{
  "n_head": 2,
  "vocab_size": 8192,
  "norm_place": "peri",
  "norm_eps": 1e-05,
  "positions": "rope",
  "bias": "none",
  "tie_embeddings": true,
  "parallel_block": true,
  "init": "uniform",
  "lr_mult_down": 1.5,
  "grad_clip": 2.0,
  "final_lr_fraction": 0.0
}
Each number is 500 + 40 x the weight over its row's rms, rounded and kept within 0 to 999. Layers, rows and columns count from 0. Numbers have three digits each. The size before them is the row's rms in percent of the matrix's.

# layer 4 MLP up, 512x64, rms 0.368, rows 403-474, columns 0-63
045:540484531537512537432617526504442469558556491497504527472533503492443508477481487429458467554539504535475561514504460509453441440527507451562437477463553533533497479574523506534479506451459472
037:527493502390480465525482432546468560506442484539411454486535482492454486465500431533475467475479481523574468418486538510467566520426466464447489532444489541473502546503506476484532490455528516
052:503477601514538503506528519498521547502428504438484489439475463422435501509449601533533512485419475511443491480447495464498519511462482492529506487508440469429466538530530501482465537548415487
141:470468548512477476429516489483431464473454504548548513496500524526505545519515442482394486569490452508520495541449505521479545540496471526542426409513462494568534491506468499465545524399466471
114:481473481470465398511455524443462467475492515443554493541464545494466477481451473514499528455507465466410529507492448496502488528482574521473488547427417428531470540557575496507470506469516442
077:447480483548461464521531478474522420509484481467528485517506520490484517550564535455488471467471479548467433475525471557445506499547501497520341420477462491506528508445447469502554520464464473
142:531482471496479527441505504508558494497492488487501440505458587475421455489544538539502530468478471571548594505457527451452533411456403525481484552503503475477523458529479457525496479526572479
104:562549498521449516479504410473518466470419496559513556480459467491501445471501498505483493486547491454538488480509516496585542466470397507515411485480508478566464485441513475524529500540408478
115:465507525524539523446552498558545485469516438443427437488509553499452488458524539517516473480501520515567516457492497447497478446453496483446540554496480555490470479469506404587466518593524538
129:517516552561504530508455547543467575529525521561443467503542470460495530503446493479522493524516427550470538533498455526474511612535538542475482595481492546542489555526506561424469524493522505
054:564416457559482469558493580490504475498464548514446529480451574458523469569460502522422472463450500426511484475473480489484468486464482544503411459461497460497515538496543500492506508424452480
095:547533549515540515433544522475473543574572532611481454464479411497490433489485518443499511535458473470518484566475471558529466526477429456441527513508490484523462465490434520497496519519501538
080:497485447548479415601503495484481502488521417547484513494517507492514492505545458475498491492443561435541456447515472603542450557514562514407530511515477454522459485502498537524529442514518516
036:550551457493539472422503549499560521438584523490511589489568492523504517460539513466512508499536458488486573528413486468498518548474496447523542555512516524527499506472546567483550438571510511
114:507540515426478541499471534523559466482449445534525489613520526497493446510497533511495532489455422511473536541537511533506555517488453486458478535481431489391568499491463516556475541562471463
120:427507489459519548463527548607466467437549459462452454545527474490552467479486538513513465500530563520540568518475516476516488463544525449481490508405511530508544447542474547501500466426456529
115:526506477521505476502533496463571489461455456548413569525490551531458489497489456473538517480459521431559410539539597510522470496519477533431466496506496490493478437463563461482471510586519515
092:458500585499537533532506534490455489450493503545537509488501505489478573543579542495538373541487509548493433497510482537488494574539513483548521466487521474448517530498460474466485481425570430
158:499490428470539533510513487492566516449539554504528445530542525498490552517503518571537521479534508532483527470445465443480518451594591429606505535499531525467543466488535515445493454476502539
109:511551526519511515430526551464468578490543506527506445454532502542441509545479602539516461465517446455513583473459454488501560501529548499439552566463465460510498486528498590486467491506489526
053:527465468592516484595490506491513472455511561575472496469456484459434484445555563470559540513412468559530503545508480500481507520480529527524496567431494493563489535544528487516523468542464530
091:507488464561519512504588515386509499555525474477462541452541542523542500490452440426511527577513514551504443424528542473513495544516504486434493536510494502498495429431557480512473522508520451
088:491482529467590582532570485494555493513505552424481505474417438492453493500537499471479509526492478386504479522548502483495452451536526468512509462476580437526451456495483505482527531539473553
061:466481469453381520525441464458475427534520499477513472477466505460553480503546419538528525532514478524475509478475481503538537465603491567546505507485435545535521569526508492485463500449441462
125:500522529465439498492465506547489449503510580479516495515459460470454561475426455493533547429479428569417504508554479541594509479535449444513484504465520483511535528509476511469422499549494454
120:476505508507431552564455430519420415521493490549523500514458504513601472485561529455454519471488520469517496481451506481539441458490410547537494473448514442428469546493485532483527492470484496
042:497475513524547492496488468530545490462482514556514489510586529516507503428450451500502448481475548422515521552491511552505458548500431462433465537470504587546580518403515500523453519557530479
121:456480493552453492597479510428543492533519500495504481504437510504474529441470451545458512444517565489490491478549452514483440485560480516434521473452539521635529548456524479499477498548524525
066:462488501518501475492541589485470448468548554519489526419539535471532438492498469535452535531476501522481502462592522479491476493479502495519543558609473516537438511462483423473568518502452434
148:556435519468529478494549464481449370495503584476508559514517433466520539539485465488475503496526477485523457532462490513564565461559555501527517557440497508456526557476500551508466509563491520
071:474449500530510539494518489538573466488425479487528563400557531550482488608499462476551537518484536528477535451527477408489519498461519450513510489460523492524482446459453515507541585520486519
098:462495450518498477441401542445456511517491459484476405523528476574531500526533567473504500502560506521471466511441531516500496449556494494547454504550549549491514537487497449485543519506413413
103:498538448529507530570438480485483494484552546559536559506535468525470502480578503443444533461458551481467518560534470467456547479534443463490479535466520430503428533541520526460462500440418516
107:458565489536578582544461491522475430470529539518491522539496473468471509563485586477572489526487437510439510568468435474489453547520526492448527487509476439475474507442509531539446541492456490
139:566488552508515537511534441470426494574506511541468473509460411507582465473490493516532559525513520542573486574489498437424444497473520534536518485544472532565499487573507493494451487480481546
068:475452558505556493466532430552448522499512563507523576524467474533486587526487571480511488501547517502534453484455574463454431442494462485484481534483575454486489461498520548439517443542471524
107:544532465528510533474524510486550546481500502426468543478488506524428458481547551386542497496453485529556451478517502525489547491475525473443563532538485402461521434470527473472567564490477525
035:446528514566461516464459525466475553488427525540478409515559542493418472503539512510548516495501488477542460513478459467411545488459489497556448547504488514497432502539501508415482503458492418
042:462528474416562538537512507463531495551549444476511561463503487478555510490514467452549503509437554504474484479496491493472542499466601537444585549481460523481477395533541540479533458501472491
029:457466580489464519521496509483495429500547486488470445436572477457548455542488493463526482467436457464558482524472388467490470462484490502453500543445507526544523554559470557533486504528475429
116:519480526490443550534520494594498512457485473489447550512499435453451422451518557443464570540475571470507498523559507521506550471482523521450483474496482517447422467490444448468560518461471464
070:503541513485460486460480565498471491487486422452566461452467491559414477431556449518490516524507446560452543446503488495543579520484502504498533463482469514427536474511480425528527581498545499
122:470536511525457502465463490539463550510531514518439514538523512527513479504478508593508465443500529579490512541511532537420475533507505514511509476453492610523529448486458439451433477483451609
122:513498565471459550417517548498493530468470473496503488465538517566575531500506465540473453494431480546516438481509559548594521526440428574498552493505420550475525493537489536498496505473460515
110:481527485437460465474509510571471441489545535604524558494513567492521518506482535530508453531492446506496486555550506505573484488526485501559472521444587503404547492469544544514504507437502445
096:506458496515528438475524511499534503501471517434504461506423525491513545490448455531581538587549553488480462502382466503518536559456519510537499516480439517492473532573525482539430488496574496
122:525534504499522495479439484460498546519523469551504512489540463441409487582510468462527482537477460538531541508503495454565566545584490475481493563521422510583490442527512432499485520575522520
132:491484577501465512538494407450554438457484505533526520437524519521541463453555467500510532511482454443539443577547541513532535522475492587474438471549500465485518523459537457482522576511526459
093:520490491462482449445566464581446519490482450481468576439547491517555425520498528522507473494446593460519497492577477555542485502516528463504537516540494488471543481496506506592543470488436545
030:519501534514534540551449452547418492525573517529562509485532522495510426443470469556578550443544493501486493453491543539505496482526568509530523545508512470478557514514446475456484437457405508
100:516503559566496514473509568436531512553557490530532458456580521469550492442481483521491475418468493486516500481530406528495542475546524460470562475423470544547549526539496524522569448511478486
132:515495485478524498507515513584527460464516561490521560502528413449529492541504549437505526544497439486433587564508496569533524465526478509547422477508524430436525431498458510494457503485508549
055:526494526441493492465489594455499486466456567509522458461539461504481504524536489545442498494472570490457532492513473493420577449488423484523538544453527511556524497451510532489430414530562505
109:533499442472532523560431515536478529458586511522459408540525541473542504475466417503569554480519571481468485547505497495492453489536476431468466518487493438518478450571463458470541474528526506
088:511505447452423500489494434481439519528496491446446486412478466493458532486538458504525536621530516532484469494536405475468474464567548459532547440499497520475492486448514509511526514504474566
075:553562486466486498529513414474415532500472526455489436506519488498540498466510456452423470506532499517452466561467467476540496540505566464566479445438502502506493592441524434533469457499478461
105:464522499505516454570531502430486514481508587565521516474511500464529571459518499497460390477468463526549509488467485526529522454535557507427511505510487451452508502503509576480521455498590580
085:499518476408465545522549520588502478488477440513550428475474514492504514434497505491545569515436486532478516542556521521515511500523495528551494481510571584498501471524498598444555510514439447
088:515523542461526395514512503481522488490530620488489459458488491443564451476463475548562443462457517509458495553425582474515502539446456528493459521502509490505483498487565509561499455508529456
066:548430431513469469479466463509520436452508501447493528498466491537439497448486517456500530567449534557426542461565532554461504432449467501485523474541527480462459428507535465514571515443516491
091:508570518496424450567505522486455470462486531556548531481473454466507541488529428528572481538524462538453532575553485521522496427543468549567463489477505521483551493546471520552475435461490453
090:559525442440454514454486495482557474494526524464508464606513525500534492490499494515520471581511480581560529528454526417516498550528478575500589500539503516484477542536482512431519498508529425
024:514561491541482442494526522488500530527567536448546445617508519579502459420446562515559460500538500465476467465535472504449526460521538444507532502470544509500508468493555475565504549509452470
104:466474510474449458526562514450439490528474508466516585494542440471437471465514443530491479546506523468456520501578428522506479503464491534425547487442468498492554531407424500522464518440496497
135:446456576475484455516543576473503558570510505486461489476489493419505577514502429526513551463490507499499531520537464459535507506457566557408526549529513514545491516531512537540424486555546501
117:474497538466507471515516466440481412450490512519561538424490494541535490581491527551523440529520484494494485512498550408483519526511528519610450474518455519422447522540451503500500478464430513
026:533566500573420478560476488499524494500491518475494568573495495458495528499476580535490447424537495508510544531470444534495508447547488518432496565449459474569556450503526472451517490463440526
155:584426518503507463459515535488535518495519531548499456532505534528464558527502518554520527445440521539467519540561517454467481413480513510510454525472489515525507433542495592433552480460516592
069:400485535514548526563540522560532498494482520519499591497496495546458525447510606530491461531546488514467456469482457505515423452524509486519458504538500547520472526514478460416478578477447469
092:484505530509484541524472546526510512496498495445466466488500530440478486424499469484631587460504463443470470534511379446469439475479500525487503541457506490498493491470499412517497504434525466
127:476481522520495508493538471534389527547499454458419498493498472498528498550537575469553434534546536545419462505515530471465504569489456520456483465560513450467539522477573460529497473498442457
115:491508485481492522465493452502470432509488551573532433572489533432570493530533461496467424409524502507586551514468608540504480518493429468496484556504503533500545469503513499536500458499528499
# layer 4 MLP down (transposed), 512x64, rms 0.169, rows 403-473, columns 0-63
059:518508452464499503544436503527514508419460493506574501469420488544541526412593473552535503473485429513536513500491476509546509563557510555533565507496450535549446520509430551493475492500526486
041:474545430532497545488521534505461487509437585411549521528487490504523501489455562449524509463468512451559485517439532490519444490510528463560508543593481472540489405479497491512423522508450485
069:513502487441500521532495549583455512454473591468515512464515504453549449501525513468467514425491504538600541484447503564475443516495442544513469511587473478489572519474421464478500520497478477
117:489462465521518461525470496497574531532522539476503495507502470504406466528544519500550476408562514556518483409582554450521468507509505470517543551504475457400509490530469479494460457478560455
112:531573563486518575507532489512529521571550525501474476487547452468529542522555415471510452534488441509530503522495521544523527485553522476501508537583503600448473457407487481463550508493506469
086:563542512517494465510433487490485495463522564492500524483499466464442524531506507574491451463526500490541643492512483444496511500443495486514479464533473509465433454483447580490465396510537535
122:464554521487528482553516485495490530520486550514540536471505463549497525506441454423490492538517530409514424423552471536524475603539559476514511469507430530466507553543463543518488522488418500
116:447507528490599492522473562522469522491519545447480542492537506448502520518510513527492503550474488505401456494475472486418457486485547463482529495461461502444545519470460487446433436431585555
119:516471497448490453528463508434457546477505545528518538484479448503536467569472467553493550502449507518457438527452531566461571553471512515504498456533506449537540554522460529407486540413487449
116:483437421455489427515541488480523475467500473440580527491478499541520481513489507519470549482446534440531486471484555478528450423448518422554500454499469439475571460503472456533496535427468469
068:451492532414464526502460392521503473516547457424525470514550538536420544471463522489538456527476519572562460537466523554522527472484521454576486537514543524516484457560538521477529500513527479
100:451466478456495513508438575496522558488507458488426458571442519502553476510532532484518439481475547525497459449475540526512493395491561499551449536547551489475553524552545476471504450442490535
067:498521555435502606421478490479514491514463547518514468488510490539447544456463563538422453475543471473497552558489469400473516451471421464538482537470530543480526465533517483501482538525476485
037:464482536556469452515389486488501502482450475491522480511367475501488488520507571523540492507478513480445497439572593543475503521512495523472506526552511546472487483580542435534476520458515508
109:477426513563494501493519510513488506505536534503489497427481405501546559500486527458523501521518519500525434469470523445511436480536562504557512482555536526610424497536548518399520499462491536
113:555453547451466545534435434402581535575460542542514539491457510476467557483574541463482466515451475508401484474517482513459498532463456484542527523529483467482461517487511525486501486543480524
116:541494527549509453478505492468464501489591550470580471479528468400510527498560530524467478502514478575409551531496479525434500471509521523557489553517541487485439537502440491506564462480502570
097:525510424505401522512439480467512570522462512517520493472479514532512479560479501456457594506507416500533470521480541567572493441472485460448471496569523466560479486540523523498495522527449569
121:509510592565429460480506521544459472520519444504492544483471472507530511497523497436470456538500492457513451541573499579551472567430405528415508488500491486505461553524452494523482554514525503
106:485506483511487482595511460514586450542482479427469516509477495507567501466503422436475580545492547489501390487473582470462463488481540504548470446498532488503519462517465456461506538499456489
054:487500578491484484517423479513511503506599453491475479504470531572504470556517474516492399567532539512483527505540545512534509519482515490405494458496513499514578510594516528507526496490597465
114:466556532511466496478488458529488476418506505570566509505420498529486509489513569494518465401523522433450529550538519517495474460488545581530481519458534530560521526534458509429534512416528491
106:498470523571431449547489532461470470488510480527504538502533541438475546584584519510549465481560542576417478558501470479508515474489487523527445544528484558450517491564498517493512413513477483
057:528528578516510525501500489532487492454484540539501474477525468592471591552453543485435476466437517474515469488547487454442501535456584499435504525442523510422470504499416513486495433512496464
113:500545501541417507498493534470544470466550461588464485464559534495568477470499584513496469558544524417594497555468474476426506512478564528444496437531519517472471505468496469524529509479507493
115:539460443543592488484555584495549560471507527496430512448497510457475483497508495536519458497497460478493518451547485527466615487476542512529501459557476575552545450528526500518446527556483490
041:584505446499450531460544582495443525501555583483535502416429546502489536497552521464520408520513499504533532487540486455517492560516539526592505481483531456563482554484518521526493502489499511
121:539510513540576464436509530556536466427495498495485510541533516509503468516516601476548538534476438533498496597458586530501520502432501478577506491526484488437461466550431523491514517460474492
085:556408542504501574412507436542535465490432449472525525563430495556491493546510530497483411505503538469465478549477463514556506473516432500464463506459486516517517515507553518528472505469489574
124:471527475471472525497442536531517565533479421532511461473505549495476427451497541494518533527471570576538505438527504482435404581478476501484470432505528472525468464472468464499493467410506485
100:553546480437482429494490485479456561456551506510537499614455506495501518401494497496506440491546453535493441503530518517543510494512519546391533452487522451510484524501517437470538483506532439
099:480506512499506458497594429549541491503559542536444565517453516531442537516578485548468527519493485517500490461576467459520551487493579547472516520480468544423498580454502534480523535486550531
107:431505502489541493467503517466495521528487464450430449439479526426559480515422451513595467500506402539503489452512535490509486449491548502493447436453539500502494441477511434545503555552499508
119:516518529471462417457520544477490513443513499499511436528508520566519504515476437500516434478477537564587433522456519543553492450447481561528499466478542606491541454516501488483495438548545512
123:482473487537457512474529527522591501469506461444527547478504583483432538554554506469443480546533489566383516475538485551517558538540461503475446505478575486453510485455513482482512550523522515
075:515501489561496458564484526456552434463511472525501477445487512444486476502484461495517535587576487440434548502535485578547421545501522511547519477514543608543492507497460465516503533451525517
106:501446466512459458474439455463474477515539494570501514545477526456525587593494427523469492514578539491419552572510448494496437509523468542530481520470520552549492526572484530524471486527497505
033:478516444447488419525551420527483462510551448498459523499497501470481458467480503565440526414467549449541445532461489557560502520474475517551495517543494528451516482514468506489480492460454611
038:545565491566541462519529538558447488431467556477430502538481496560505502564517520501491463525523451529557454488484533568512437483465495503527493485461487453544553573420533552445456507504487463
022:480528475516514491496466474501502552519429527573484602565497533459514514460513465486492477531567535567478514441504557512613496540458491522553538468494487474502469498465589444517528494500555557
114:496488520512514513426505499461554509501470481463488540556519582511467526436473437490531462441578438457512507560474533548476411522487462457538532522561529486533566511561499523536458472536543556
084:514453542494541500488483459526576504483525546502436487491522517447514489505530581501522429486536549462469401521477487541469433490498510466516449533509612502551548544507493567431523449536499522
097:517453481478556510533513502530525440493489450540554475460501511489449509457485460482521489545509457418493488469554482405524593393519512511512456486472486455452455522487503518509560532555551422
108:529569430490523502573504483502540478518557493439521538519521407449457497481523499483530518472548502475536549448544511487421529486534525449471520532427507474514497557400510429489529444513524450
127:544496466609527528520584514464522537518461413476472453555462501527492524541540490456460554474499467553429519452522539500451499503483512458457549459534455494545473473546520421464499507534467550
109:535522501483461588511497471481476474544571502538471542563490534500500476565557572492411496441540448476567530514570523562472454521501506518461556473531529503503521487466572552561495497495449526
113:460532506515494488539533493515459505470554537469504469521468538593597484477477580538465474470512517529484499594529465540471478448492489569539522495478563486454504525505451586427483508436512452
105:520534442553475460505466595514491560527466519459479473498514534481481546524470492464446516540454508481427553441461410538505496450542502437491540490476527575505486442503501501541485434416461529
096:513555479556529567475500508423559512531528564512504414541485549471454553472521451503489500476527456509557533526386500469554544549415508537528500500440544533481480473545493536509490459518491509
025:460471572415512506500534522400504515463461503497524519544514530533490562493540507533457493547430519541512496566429476508578463509461457398523497497470497427459513510444537460510493542483532493
098:444494533423555528521496504490496495512460488492509535522490521471555515549507478477478541558571503512510493496427601486509526547487472499633420544533568494451526514452565521461502490528476519
126:466503485527435517504456467452453548521522421522452526535471565541404501490521453555549474477529547581542467473499515470407455533508554526508553520486527531566515549479531521500509508565487479
059:463436526497511534488513441485517528470568487538499491559600503475470537508541540533545476497510496468492472518470472484492529478494466525439383539502581544532466565492448487528561562561504449
119:477515546514480516479525439498533566537486541473572508477529495465518467524506560468461486519468490548424519540487519581571487512517509555528546531510491508439520602434525564556522469489575555
105:553480562588523530491478600491592447384489528521500496519523546475538461537505536494469470426507453523443537524470551528530513488489428543492504565469537500496478540518500491498484472527496470
090:446496517525513479418466537552502485523488488543507502506495430438513479575524574578478506528427501517626525461523525503504491523458446487486497508508444519475563409509474507503536539490481559
118:565480478501461518454522533538519516525469518441467516505483451504450396540576519463557578509525479408494503449473521518509529548477521502576474563534504560547540481500451429534461477500496484
113:448450493571585460530442503463518482488558510465455520472508487509472513545552528483471436530586456486515583480490489506494519550536522478437458536549529458538480571480510402495488536540537521
101:505485410448489493451547471585546549510460514528487540619484532526497523544487559438421536470539495497544503463519492543400512519528477532469509488492460537530456513489490486491517552519509563
092:530491583484555502536503542484466517474544542567553460526526551415494551573548494537531479485579466437491527509482506487507559528601528512452488450489513518532507531555500555547464474530501543
111:538444478496585476456536502532506524555510509515488418511505453565482492585506499488442496481471491495604447407441506471504520548495556426462507480523487458527505556459537526449528504513522535
101:538502491524569534515510479532478487518462503512450460432495506543510498478460464462475472410479495411510481490491476554536555508429544453504511509459468468422539444426483516618530500502473553
015:400544536491523449550500444537501538481464577494449444545490522533450483465537485594506554484507501572507474504471553482526504461509509434486561487540483492537455551488540444502504539454574484
114:478478515495513579474460477542490476554477478451445449553528541518517478497482526480468512485552532542558539547430538497532556489521519468564365551537514486522429446541505478502544475483450521
109:526520402515569514493485447543503427440494497518535535539476492591481428489460566507477521522493528445535532476485540493460503482529468456571509476515452503441506453479534466487534524420431452
105:567510440508489549459480523534522495553460521519424473518529508446475516464539454447497532527509513509530483490459433599540511483419521517448509541490544507589593516450524500458539540466530527
019:521580499422533506512464517526489518536475563508513489582559463533550478502445471406464497471456477541562518520474534553483444483456439422497451552510473502507464459493488497531510448421507531
111:421503487476512519537466488565443539506459468465480524473535515477566421459463486477484532519572516473578519491420531516541498581515488471489554474513500484471488540439505426482454483552452421
087:592491435506486487430426480477441491498487504522498466528550500503585449515469441520547463477486528499494534522476434546474564486476495561551517484539492454465519509475458524569514395502561487
114:520537418403538499506573465499441446520488446500490525548525485510477476529516523505474473481478563470561545544444501451532495475518462410492480466515499500499457477518523532438446470530425587
115:457532457555465522545445555490570478471433508526555484503493563536504464474461467472483582471436519464580487455469491537575402456481534518503521535482439500514483468527474533501496493446493555
# layer 4 MLP gate, 512x64, rms 0.372, rows 404-474, columns 0-63
047:501520452588553541498531564471478452463521556433570542498462479467518541482497581444523483475512501462483518572501475454471455473565540503601473500567470481508484446514500490466463512494438497
069:445525429500504533475541490559418500490584474562513537555466489518557526511480425522444516437503469515594467481521457560502458532548505489500483509478554530519536510418476492543461457460475513
123:485503481497437579546462516528488465475560467446562493563531445490498492492443560507446562486521428495534559494499413476518558521528472499427540551521537567506498495488467501486522493563513425
100:491432519488515496498550552566527488521551478535476541495444495488435467515403460562499543496561496499487503443441468618489532495550554482462539526565513515475502484429532477534503512522503436
071:484523510544422488548527511566474444491493455435584497538535555447461539487458529469461489396542528471515537482487395523538526521483486501460503495496518431505429490551483491497570480482521496
119:514528511507556461597524531459458485497525500500438539474451461490519540480482475465501440537549467388502462434548438518564434554514558503519476524481433521512549550524487552504537520467494476
115:395499482496570453522508567524487530482557496460499490535559500479532538560482457498516499528470496508460485460525458495413482534459595468496571498526488487435562502540520470510469475436585503
119:511493480459494478528464497433451539549483543522534567462466406480539451574483442506446563521497489545426441526500520483490558530509521484556495472506551492486530561508484585443471535480457457
117:451562547443574585477448560524420534504488482530446470517483492472511492437488499403523465543551542516498476516526505473488521553531426511445501476520549546461522498474524558515466436533491515
080:469548558487510522465436449553550540490539492463605431574517521508488493433514511450539551520522480541527529543512530543476510531488505441571456527560554512439564436523511483475503485498533500
093:487471458484509483529433551480480510466441489393576480560480580464512571502510445548488471453527536509505442423522528503517499453515553495509425544528549539473453541491525535544531524458503484
065:490523497521508453537450447488514467510565504582573528501516519484549523521568443461523526506479492514495541572497564519563453475546530417499521522502459439496432462587481487501517425538540517
042:504532478475562483444511516480445496506553489551481575458560499501493520531518503499462487519561485568520603588404489504526457543481552463535515497456490508541565509441527552460513517545538536
094:539502503524522438508556511518476481456488508589523564460586522489528506484536530470488455544524500523465464453570404514478527559573510498510495488519429545559529523470507517526491522486386505
122:544437586458493553509509519480531545511493552479524491513501472447459517410506587505483520564464525483441490538503557573475511482534540423521490512544508495416487482553562554476506480542454514
108:568500477559508496494473470431514523511552527464552482503553468422492503524535504417479529524484441558526506530490398451514498477526569495517595542531575500473420535490467519525470514517514519
104:437503513469569465508555490486494456491575514495496499544513480440535488502454505551444440506486545416477585492520464460495422482528529559493498522501427455462501498462600505438487537517548518
103:492542518533544497549458547457473488469522554557537595447473465474484517555501505492458532525544407479455474551526482491606481522519532573474448503550465554461490524530512537450465484503498556
102:516521502550489473474485599477452513477464504564548498504496519486427523524511637465537488455535475424506538518592442518503481452478508451458503518417475492520497541537494450528539507481501492
052:513520480513541473542417476496520473430514495478501495416450447469465522465583472437506512521467478631532482529516465527465502527467505512459512557490482454613482553521522501521487503496463462
127:523457459508529504486518547441472502509507478470459577480553497466535484547484428463493533592507501563505431459485518490519475538473508473438538517529465489486478467414592477560449577540499457
093:483463516438569587458489491461532505506497508413498465460457405528483460512507522474491546563504477416548493470540511482512508474533497458467536460458544411521459465453512511507490573551488544
058:478516495575537473481539506532473483448421515510432573562399499425487487485502464482486505476554415478499579520452535531537568485488450459503488561451490450507512460484534487496522529512529467
134:500508499471470475461511507487458500532470561425521555489500445451416547490475464484457540507478499519421500480521539482587586459506518451563478524450486504460489487507513542525400501577558483
124:526511443505537504519575547522490529446500549449434572502501501468485490504485592490412455549444517503419490492534511506445607495492523525500521484527499510557492461527473535435499531568471525
041:494487471474464541424530503526506455508456426447534525469518519480509445459495496426492491489506522504511468542439480600541523494457422449401520527510487597507489486488436437512514458542518512
139:458496468519433494605498507436486527565502495483509472456448529500496509461510419493461497443475564471496518442565411471478450467534503495468526480479531513558543503431564496564455472534513533
073:449528517495512446535516544512442441488537549485502508455510481470525491511481432519522576462540452541509578475520503492498540510471512403494523557591531498497466485446472469488495481540496368
120:513502525536460438492509452457499543501505530507532472370556519503506458468469449504483462479457485530476487446619443487472471490538502491527481431479474511504479489432448458532439436450540499
095:456449505492468557526445451508545460493448502482525547439589505530458508634478505518567545513487553525489523529493479457484511509477493424530484469476542496568525470455422515495486538535470527
100:525486421512485509511454534479495571553462479462478463481517450505558544410524518514449467478526554507490525446521585525514498495536476462524597528513532544423526499431536405493529503500515514
110:493545486468486526532525548502528572448431481548526520563508500489512503527549576440456467577575578432485509559481500532541470576489500492498547546546501471494488538484490578508491545552469497
112:482440478488412394492504504472547502493495449533532444484512513492576471502513422506443467473527525525555470462472511523505519446500466505542442501496516588458520493551528454429522446463564468
126:452465512539400514491548490540549509500489461502518540484515508464514523517493474423423523554469492544477580452568479514527464496482540468462463515543512447455593451461527482553509553570506540
071:473413520514548473431564475504450533464506527506519494534498478523470571465523570490466483481541495514558496474470607443446480469457522476496499519490512423466486414515542550443531449530520538
098:493478431558476434538423495462470478476500451599503500487448546483466479549443423446517572538461520489469563568507526459449474504478461480529460484442487489577502526532493520479457498475471493
040:502522516422483484546528489536497478470513452511472531514485488453526478485449466515445416464476526508548545532563474509565507512507460486442510455529511548504618497455456460493449474504510628
045:524465573508534441441523469530445527528499471440473490462501480452458448542456509514468437460519475480470466429505448447457498481529437458522442451535436537491517555501402474480447495470509548
028:540497512464454441525501447462500572521456461515526463519478508474498481501554471479445436462553481452442547494481508504513493486511542519552556413525462523427535491420446487477469490405513577
110:443557491490504514574534485600558524478457446470502439539471494530463511493536574487501531505533483508474511524501484508492487476558558461455493629487539485466452459460501442490578490522522460
093:508537483508473508494491527453452520508461428474571496496457461572482519477557464494489592502487426558475569454481488508516573520436453509497510472471448494457507471486491415516491596484511433
106:516549516555512456499469519495536447476500502524557509478517568517527445552493563525485458597532450450450510448439566515523489460489503583491452478526484480504525479473556523496571578467512427
123:521548466473547511503482396517570459475527471508489528484484497448483422541483477474476539497515556473510527544496511492470405491520468438522466522510598487521472516443518434486528419508497591
143:469557488400489489494468479556446471465576562514489543505544479468562510471497530487482447519493523463535511544488509503558569501550493533519511527446560496407527568515504563473469480425490449
105:548503495475469540486470480474546468520515437589460486574505546503474467566560535511435489465505496495602535491542520548485477531541510538425516477522487492556524438439530538559546511529439530
112:464448498437470494545499463551542488479499474467442485496498436453507496481542505527455499553465516578433464535521512440525549518416497466513533546506545521501462481486488548430489566578418448
107:525522507506439454545526546516489348525482584574496523508470538419573538550540457448508482494544482434483468481480506509492447500501481517522454490493498450461533540511544499501519478488453465
099:499507531537482541504504535469582542560565565534528438524483554508424541428548504535592529442470436495502522517438534505542577548465482491462504513448499495450484461505505517465473536495545484
033:515477430506509455537584482520496509532459568504441462473488420447513454552534470441505579530492456527409454476480556423463491501534462472463478438482425518507484475482536489479467469503485501
103:491423505535482493515486530489517506447543520428519441475468471526422512450512501527515523453457463495525541533519387495515511445552516524414573458487454514536539504543468514532430557445524477
137:524508514505560464476535537556531423475490551531576535535527487443530489555468532432502494514509438459468589491477461568515461509518500440516450527484496412437495455479513550551525482463534548
057:542510470409478533479483558563452515513424519482479534474480463519501520512497465514452490488479601511479538453605477504415494533517452465488536493483485488500511467503559471449420416493535492
114:501466499493538567432486534551516475545509482485482457503413504503458532441503542498530530444552406518515498536500500547428552439463580571589513519493483526470520442525462465472486483469494476
108:479484426471445497505495435454444570561463478462500500474479445526472539476514452501506560591470542513450444481553426478437487515555550439506474412490478480462492488506519521463495518491475556
099:472462497522509488416499588552623483474504454578473530470480513487489485571539555533517527509424461502543561457490513508462482508437484491451489529505470509480541413531473485462516526480512549
104:566468505498469496470513539557428487543491504472486554541459459512468375448539449475540592547528512451460488543497502517524483544485481525555468494476548556514536502424457451514469537493481462
105:526524487377442505511576456540487473485477450516548471469507507503536550466516476500519582491455518558493465533557505475511510472524487547574490489512522527454504466502506616434534488511437460
091:531481456438547454422520429482501457501485510571542551509496452492456496539450484470419462510459547497536424455517504504442549489530480493459511477494483509520479501466517514531521530568465626
111:538438424504427483489443440504517433474468498456507535473491472555457497452471516439491559513424532544424530482507524525513493435417464488522532487513504465468490436467565446491528529472506446
111:477523465456432515518440472520458489430463506499557553520482501493537482423442451463538513524522536474437530541509514528529431481516415527515499542458547533475483509507468455544441499553414428
089:483451575526545508576552523524453510515452495547456553481511468554494481481490499454453502421482526396453453510527505567518541483510519458485467508448460488487529486476554553598504496473481565
027:493528424441571417526478510463544572520452526547495500478487456449463463543482502534509522519467459514477529548442476507548512487548495439499525584468448529500424559501490430542471465535493542
116:529498498445474444430573522493502452463516526459557516461478414492562502448497452527499519565450474463456466505540509481510451492486435561457594461533515477497510536421558483516445523530523503
093:447530527533422461558411551441522542501538508548489514511512493482535513530496486467518509523539494550461483502579425486531549504495503545467511545504463490560462559497438592446454544502563479
113:499547462499523481470514458513451558478529481553514563496502475477537539565494516495471512525473519482404518466528534449397477495437468523548428455551464453430501516447490451481422502541459468
025:476504518416537533502465473499499484569484526535504461500482450555535499493546443477462556562482467530569535443545558530467468586436436430538455464561485510520444489475518551540509477520517486
112:432466506547407464515521472470490443427517478514529481415480510470502502503530399485471494545487495468569499466592437520486550487537522520525460545513500482522557502541489468600505528485461499
088:568459451505482444465468487453445481468500480491475427481554534480587485557505398487541509471449476470498507499480506468490552498480534492543561507438476448494515487517531551599586474489499477
122:502516412462537460489502466478476487489461490550512576500505453560493486541510521496404423515455540554525507496470595527534521495539519433508463469536495502484514500496488580482480447577441565
109:435525500507475567533417470442521509435463513465537504496483528468448504465446405503540515498459532469562487442472488518531456449562494561516508502520552569538464493575461522474509453450521542
091:521540506530425549534445492466453539545480489505471525456450495509478530491524516469433581584415459508424469505546521472452495468542503537480510396541488478450455526488476530455506538543475488